Weights of a small GPT-style language model, trained from scratch on English Wikipedia.
Size: 17 layers, width 256, 8 heads of 32, MLP 1024 squared ReLU, vocabulary 2048, 14.4M parameters.
Architecture: RMSNorm before each block, rotary positions, no biases in attention or MLP, normalized queries and keys, local attention windows, shifted keys, attention sinks, normalized values, capped logits.
Training: a variant of Muon for these matrices, 476M tokens, 14781 steps.
Each number is 200 + 40 x the weight over the matrix's rms, rounded and kept within 0 to 999. Layers, rows and columns count from 0.

# layer 9 MLP down (transposed), 1024x256, rms 0.098, rows 678-703, columns 192-255
232,264,239,207,257,106,244,185,244,227,277,205,193,206,176,192,202,214,153,178,155,134,184,224,193,236,233,192,167,182,218,179,229,168,172,218,188,156,238,171,229,174,162,219,178,196,154,159,161,168,179,207,190,208,188,180,220,128,227,243,185,150,252,225
155,201,179,128,194,188,144,188,221,182,186,226,217,188,222,179,148,181,176,227,177,192,196,229,200,163,168,184,153,166,199,216,230,208,171,141,239,198,159,197,196,260,250,196,217,257,149,175,202,194,104,172,233,241,197,188,232,255,250,181,217,201,179,155
181,256,187,242,124,182,121,177,217,162,136,181,191,225,176,165,191,273,244,238,177,205,237,211,219,170,255,236,165,215,152,154,250,235,223,194,223,207,175,101,198,162,228,209,125,189,131,140,151,158,229,74,260,218,241,187,209,251,142,148,260,224,175,195
223,228,215,209,251,178,171,259,199,226,198,283,139,161,188,42,295,155,224,173,175,216,238,222,233,184,239,239,217,258,172,216,169,133,203,193,152,164,183,159,218,160,235,207,160,199,178,225,158,218,224,195,209,195,171,116,226,257,203,124,198,233,214,203
243,193,233,149,183,182,206,173,220,182,223,194,186,127,309,225,185,279,134,198,230,224,267,224,158,120,258,210,273,186,232,163,181,206,240,177,167,248,203,206,151,147,239,194,242,215,201,140,187,211,256,183,173,191,179,216,190,203,269,142,216,226,185,154
205,139,267,235,107,209,167,212,190,150,255,304,188,136,114,217,163,256,180,184,168,232,186,192,242,193,183,231,173,164,222,275,180,224,156,220,215,229,226,241,234,227,152,249,254,183,159,198,211,223,198,198,237,268,130,180,182,200,220,213,181,206,169,224
188,169,161,180,216,153,221,249,228,217,70,244,187,187,223,251,207,208,243,196,258,152,202,240,200,262,148,253,206,210,154,244,203,231,164,168,206,157,260,242,225,206,254,272,222,248,255,182,283,186,207,205,252,255,156,289,273,232,189,179,237,188,231,248
174,248,188,192,169,218,184,199,190,176,144,156,190,173,270,245,238,167,220,146,262,253,205,182,179,206,107,208,224,250,234,196,210,219,197,189,155,220,169,192,163,175,232,206,196,160,177,201,231,196,241,154,225,232,217,183,249,266,112,184,137,230,215,243
242,239,221,166,214,148,250,271,168,144,180,310,250,163,172,181,150,263,197,168,243,194,281,250,251,207,98,187,200,201,233,228,159,202,288,174,164,176,167,166,204,231,237,214,185,211,164,211,215,219,224,254,140,230,147,212,196,177,170,175,173,183,263,157
169,191,233,299,195,103,136,228,258,173,177,182,152,227,229,258,140,196,187,202,172,187,221,136,198,269,218,162,228,225,171,167,301,209,206,152,198,151,277,123,191,238,169,209,181,195,180,278,203,201,186,247,196,215,177,225,198,230,273,255,238,218,158,198
206,184,158,179,162,261,209,222,217,219,230,201,244,155,203,257,175,215,198,181,149,195,146,186,205,146,200,203,191,204,266,208,259,217,135,243,195,149,196,170,188,239,256,212,171,199,187,211,200,190,176,192,189,208,204,266,228,203,178,185,231,175,170,263
170,296,196,202,196,145,249,192,195,134,193,199,205,211,150,166,180,193,163,212,189,163,182,209,208,250,164,188,217,211,313,158,160,177,211,177,256,195,227,161,184,231,183,260,249,211,177,167,132,178,209,251,196,231,207,206,170,177,171,146,156,259,238,204
203,270,151,133,176,201,222,215,226,240,211,146,223,215,198,128,212,208,174,188,229,214,148,250,175,201,238,200,179,198,163,248,161,206,216,238,259,237,271,256,267,266,272,203,244,151,189,166,174,174,202,184,189,227,207,249,198,291,187,238,253,216,217,208
201,212,204,195,217,66,270,217,156,160,144,113,172,231,145,146,159,114,216,246,154,263,178,186,155,298,177,194,199,214,134,228,143,144,166,108,181,233,236,178,227,190,236,254,258,214,173,189,245,200,177,243,255,153,200,210,159,214,182,207,258,221,193,202
166,190,216,227,175,192,305,189,246,171,151,188,134,173,177,181,194,201,225,171,218,124,276,231,167,113,244,191,180,195,132,145,208,208,124,175,201,237,208,181,212,221,159,205,156,247,194,253,176,233,178,180,190,260,196,135,214,232,225,166,254,197,215,208
145,254,199,260,164,140,223,183,206,213,214,171,160,236,219,202,98,159,228,234,218,301,173,235,189,198,183,160,273,208,220,181,194,191,224,165,218,203,220,243,253,189,205,207,238,257,213,179,237,189,211,117,168,219,176,216,217,198,239,216,252,135,191,228
210,228,248,166,228,222,202,206,176,245,218,275,218,146,240,272,159,205,179,258,265,152,237,247,212,124,254,201,171,203,101,242,155,212,222,203,206,173,171,224,247,201,237,248,267,186,182,202,279,173,114,248,224,195,213,189,210,139,172,161,236,77,192,84
227,205,207,214,207,206,156,214,181,191,261,175,173,177,211,210,193,208,186,257,252,132,118,218,176,168,171,202,233,262,222,165,132,195,177,161,160,158,189,164,182,218,167,219,176,154,163,189,199,202,160,235,141,255,182,197,257,137,212,230,149,136,216,234
126,203,172,158,206,171,219,168,220,189,221,163,146,169,217,168,212,173,146,182,217,264,239,212,116,269,202,186,191,255,183,221,214,146,195,185,183,208,166,206,205,175,120,148,232,244,210,168,163,148,254,205,188,230,151,243,195,224,226,229,226,176,143,182
251,170,130,189,173,170,139,213,212,168,206,200,108,212,217,145,240,157,137,286,274,197,195,127,227,206,216,182,186,324,213,190,218,109,238,240,181,142,180,216,226,184,201,178,216,146,134,160,226,263,224,128,221,202,186,256,270,239,224,175,142,176,188,154
280,216,177,201,204,202,176,193,198,216,293,225,190,151,231,230,235,162,184,193,242,152,198,247,187,243,160,199,275,215,151,192,211,160,136,188,250,212,184,193,203,177,202,230,149,307,171,204,242,182,221,212,228,122,182,222,282,159,253,196,251,185,198,185
182,159,182,238,212,155,195,221,204,244,190,240,200,258,198,232,206,263,177,137,194,216,169,293,176,286,159,175,219,214,246,170,142,166,256,144,185,213,235,180,166,220,240,278,208,199,210,186,245,174,201,148,168,297,149,176,202,236,117,223,250,227,166,183
174,256,192,196,138,182,173,158,258,176,224,228,163,196,232,236,278,206,155,243,234,155,237,205,193,184,214,215,170,179,241,191,208,211,163,227,190,197,223,217,240,195,191,217,212,134,170,258,275,135,175,194,195,180,220,197,203,151,218,248,140,171,102,159
253,215,189,140,212,222,237,170,233,217,163,207,158,187,169,211,99,193,170,221,219,266,262,171,210,218,177,205,186,210,242,216,252,172,220,187,177,258,201,232,265,205,202,248,220,243,194,228,245,195,154,296,201,250,222,227,160,265,207,197,224,141,207,222
178,165,195,245,189,167,176,155,233,250,192,222,145,188,220,174,264,121,222,163,162,263,211,252,169,196,154,226,225,185,196,240,171,168,183,188,182,242,211,200,247,203,226,214,260,250,209,236,185,193,215,221,206,231,209,231,155,252,195,218,222,184,208,163
195,264,194,239,256,143,253,173,180,269,232,219,289,225,247,137,150,123,162,226,217,204,212,229,236,150,191,234,226,207,169,249,202,218,165,180,198,127,158,213,181,153,181,250,256,226,219,231,216,157,228,194,170,169,207,106,249,190,244,157,144,182,181,220
# layer 9 MLP up, 1024x256, rms 0.279, rows 679-703, columns 192-255
189,178,244,228,264,237,128,211,137,156,171,226,217,220,184,197,208,188,189,152,279,202,241,106,239,193,186,233,219,119,189,268,154,181,174,169,290,192,243,194,175,173,174,211,177,233,204,216,137,156,175,195,196,192,213,237,135,201,214,182,254,262,201,195
227,179,189,172,202,230,183,131,130,187,150,249,186,177,204,237,100,203,232,207,239,268,223,199,195,177,162,205,219,200,241,200,177,185,180,192,178,224,181,156,217,186,187,207,132,192,160,139,227,217,182,102,240,211,206,158,215,251,203,219,137,216,195,268
276,149,193,147,253,207,190,261,168,150,203,242,199,222,146,200,200,202,192,162,148,137,159,184,244,188,220,196,198,223,216,174,186,170,211,180,240,189,179,225,134,203,256,162,196,158,202,192,181,162,186,172,196,212,124,152,239,189,225,187,161,154,248,257
167,226,230,191,182,200,265,214,104,192,189,212,134,266,175,234,203,202,197,236,187,202,242,152,156,178,216,232,227,229,231,126,223,247,174,182,228,191,182,187,197,201,205,162,275,152,202,192,134,143,255,220,212,192,179,170,155,254,163,191,191,250,210,141
124,170,214,174,188,178,175,190,231,150,196,208,181,210,180,185,113,248,184,136,206,183,228,208,169,186,198,183,243,258,196,226,198,178,182,208,200,161,154,206,152,129,205,159,192,143,204,192,181,186,195,208,224,209,138,203,179,215,179,107,148,179,218,195
188,254,156,196,278,218,159,223,238,244,156,180,178,176,168,247,217,255,149,130,170,96,207,179,258,184,213,220,247,120,165,107,239,196,155,245,299,211,272,236,201,166,180,241,247,228,222,189,156,156,207,171,147,146,202,167,204,158,210,272,274,188,227,160
116,231,189,197,200,252,215,209,155,172,143,134,172,201,125,199,277,266,147,260,195,152,164,228,207,113,219,170,180,215,154,203,214,211,182,250,215,195,199,168,188,252,197,164,258,253,216,265,215,206,252,194,232,275,229,190,186,184,225,178,187,200,206,159
147,242,226,199,174,220,228,281,181,182,133,127,136,208,209,223,171,218,170,174,207,217,253,147,258,153,214,199,187,172,240,171,163,203,268,249,195,276,187,185,186,212,244,200,170,272,155,201,194,289,193,219,244,273,206,158,228,143,171,172,224,226,194,210
196,192,223,242,180,268,197,170,191,204,206,100,181,118,186,143,237,168,249,191,183,202,201,187,193,185,148,143,196,161,105,202,254,211,235,213,227,193,206,154,192,152,211,213,211,264,176,195,131,178,192,296,134,249,206,180,205,177,197,204,125,243,229,201
180,193,245,123,198,173,185,185,143,120,260,190,234,247,227,229,188,226,194,214,162,235,153,176,217,227,221,191,249,160,93,100,226,193,189,241,164,241,200,207,219,230,233,152,201,261,224,213,136,260,238,165,180,235,217,201,222,242,212,192,146,160,227,161
219,220,188,191,172,220,225,217,105,78,245,124,212,273,249,201,220,238,256,166,212,212,276,202,205,273,246,208,257,199,252,175,164,218,158,159,209,286,143,203,255,150,237,165,185,240,211,223,189,201,217,242,170,190,171,223,144,251,143,192,241,189,245,136
222,168,185,196,205,215,182,159,216,184,130,262,270,264,223,152,217,185,243,215,227,277,223,151,143,134,132,270,169,135,237,217,151,188,227,183,173,226,170,246,177,143,188,160,221,193,215,219,122,151,203,183,237,229,168,181,131,201,277,214,206,194,211,181
223,136,221,192,223,167,176,265,237,225,162,201,228,219,183,155,241,208,164,211,189,170,204,167,119,283,211,193,269,169,135,237,146,210,203,122,142,219,251,184,175,107,189,258,215,240,207,203,199,155,184,219,201,268,213,192,68,222,173,160,121,259,221,166
93,145,188,246,165,177,133,204,254,229,298,194,158,232,244,197,256,226,285,226,164,263,196,235,156,163,247,291,217,220,202,217,225,156,206,205,149,166,234,199,268,265,186,150,184,228,211,127,178,212,232,246,212,175,326,193,144,193,206,200,211,155,122,266
157,222,167,207,228,202,170,240,196,133,189,179,184,204,187,122,160,189,198,152,167,218,224,265,181,227,245,204,197,183,182,228,196,228,193,132,161,183,186,183,240,179,261,229,149,168,245,204,208,168,196,151,214,193,229,259,114,178,69,226,162,164,218,172
218,211,214,228,209,258,159,210,212,137,176,227,209,134,219,259,210,134,164,180,245,141,207,182,158,210,164,187,181,139,173,240,182,306,174,232,205,183,183,183,233,236,312,122,161,149,245,153,182,161,268,120,206,181,238,210,168,248,213,231,270,270,230,191
255,142,263,291,144,158,165,221,211,251,155,158,173,239,255,193,231,229,249,225,189,160,150,177,208,180,236,262,198,188,240,259,192,200,237,253,182,147,230,162,181,245,243,289,212,188,199,191,138,162,250,252,161,183,249,173,167,215,300,247,139,228,266,173
232,163,239,236,169,214,189,223,244,225,194,210,159,152,252,152,246,164,173,171,205,166,188,141,222,165,158,215,289,141,260,209,252,222,192,176,206,168,236,228,187,144,174,200,235,224,174,285,184,222,197,200,205,156,110,233,154,191,198,179,146,121,216,169
274,127,223,153,160,216,164,198,308,186,229,201,162,90,214,273,123,206,256,175,194,180,214,169,212,134,157,262,177,190,221,180,205,218,184,171,197,184,238,190,232,212,180,214,210,131,176,151,171,224,180,234,189,253,100,182,135,140,217,156,216,214,134,143
298,216,181,163,286,147,225,271,202,127,259,247,145,232,230,204,203,138,207,232,182,173,228,156,142,188,208,156,240,246,105,234,185,192,216,92,221,165,198,217,222,135,198,124,199,185,153,166,198,155,199,213,203,176,165,227,157,221,182,282,183,252,206,217
190,218,102,210,149,211,169,158,253,228,223,240,214,196,268,169,266,204,255,152,268,188,203,144,247,180,166,204,214,186,231,189,185,218,224,121,131,211,213,227,142,204,209,250,163,200,173,187,179,290,216,172,200,212,215,172,187,194,175,199,177,251,208,129
168,173,181,207,200,191,186,192,172,163,204,227,224,242,191,142,253,176,276,173,214,211,195,189,267,154,222,267,243,244,193,199,190,258,126,137,186,209,239,160,222,229,168,227,222,210,180,205,174,198,214,176,199,154,117,234,203,150,221,183,169,171,224,197
211,221,164,240,211,247,205,109,223,294,227,194,88,118,192,161,237,224,189,206,169,174,208,208,176,156,262,232,196,168,226,210,215,166,210,228,224,276,226,191,181,156,194,220,222,267,160,193,303,174,164,178,174,214,235,221,236,246,180,224,153,175,127,188
144,253,242,203,179,214,200,183,212,151,186,253,144,226,187,169,231,269,228,232,189,268,223,205,178,171,252,167,230,216,221,212,197,253,150,237,172,248,229,191,228,211,237,161,208,240,197,195,197,226,239,203,154,167,240,149,186,199,201,241,183,204,222,220
160,120,154,265,240,139,179,221,182,171,235,190,66,236,217,211,203,156,207,245,294,185,173,215,174,135,228,223,148,209,173,215,202,202,251,180,227,206,86,143,193,154,212,157,195,144,203,219,245,218,229,259,263,183,182,173,175,260,226,232,224,164,241,190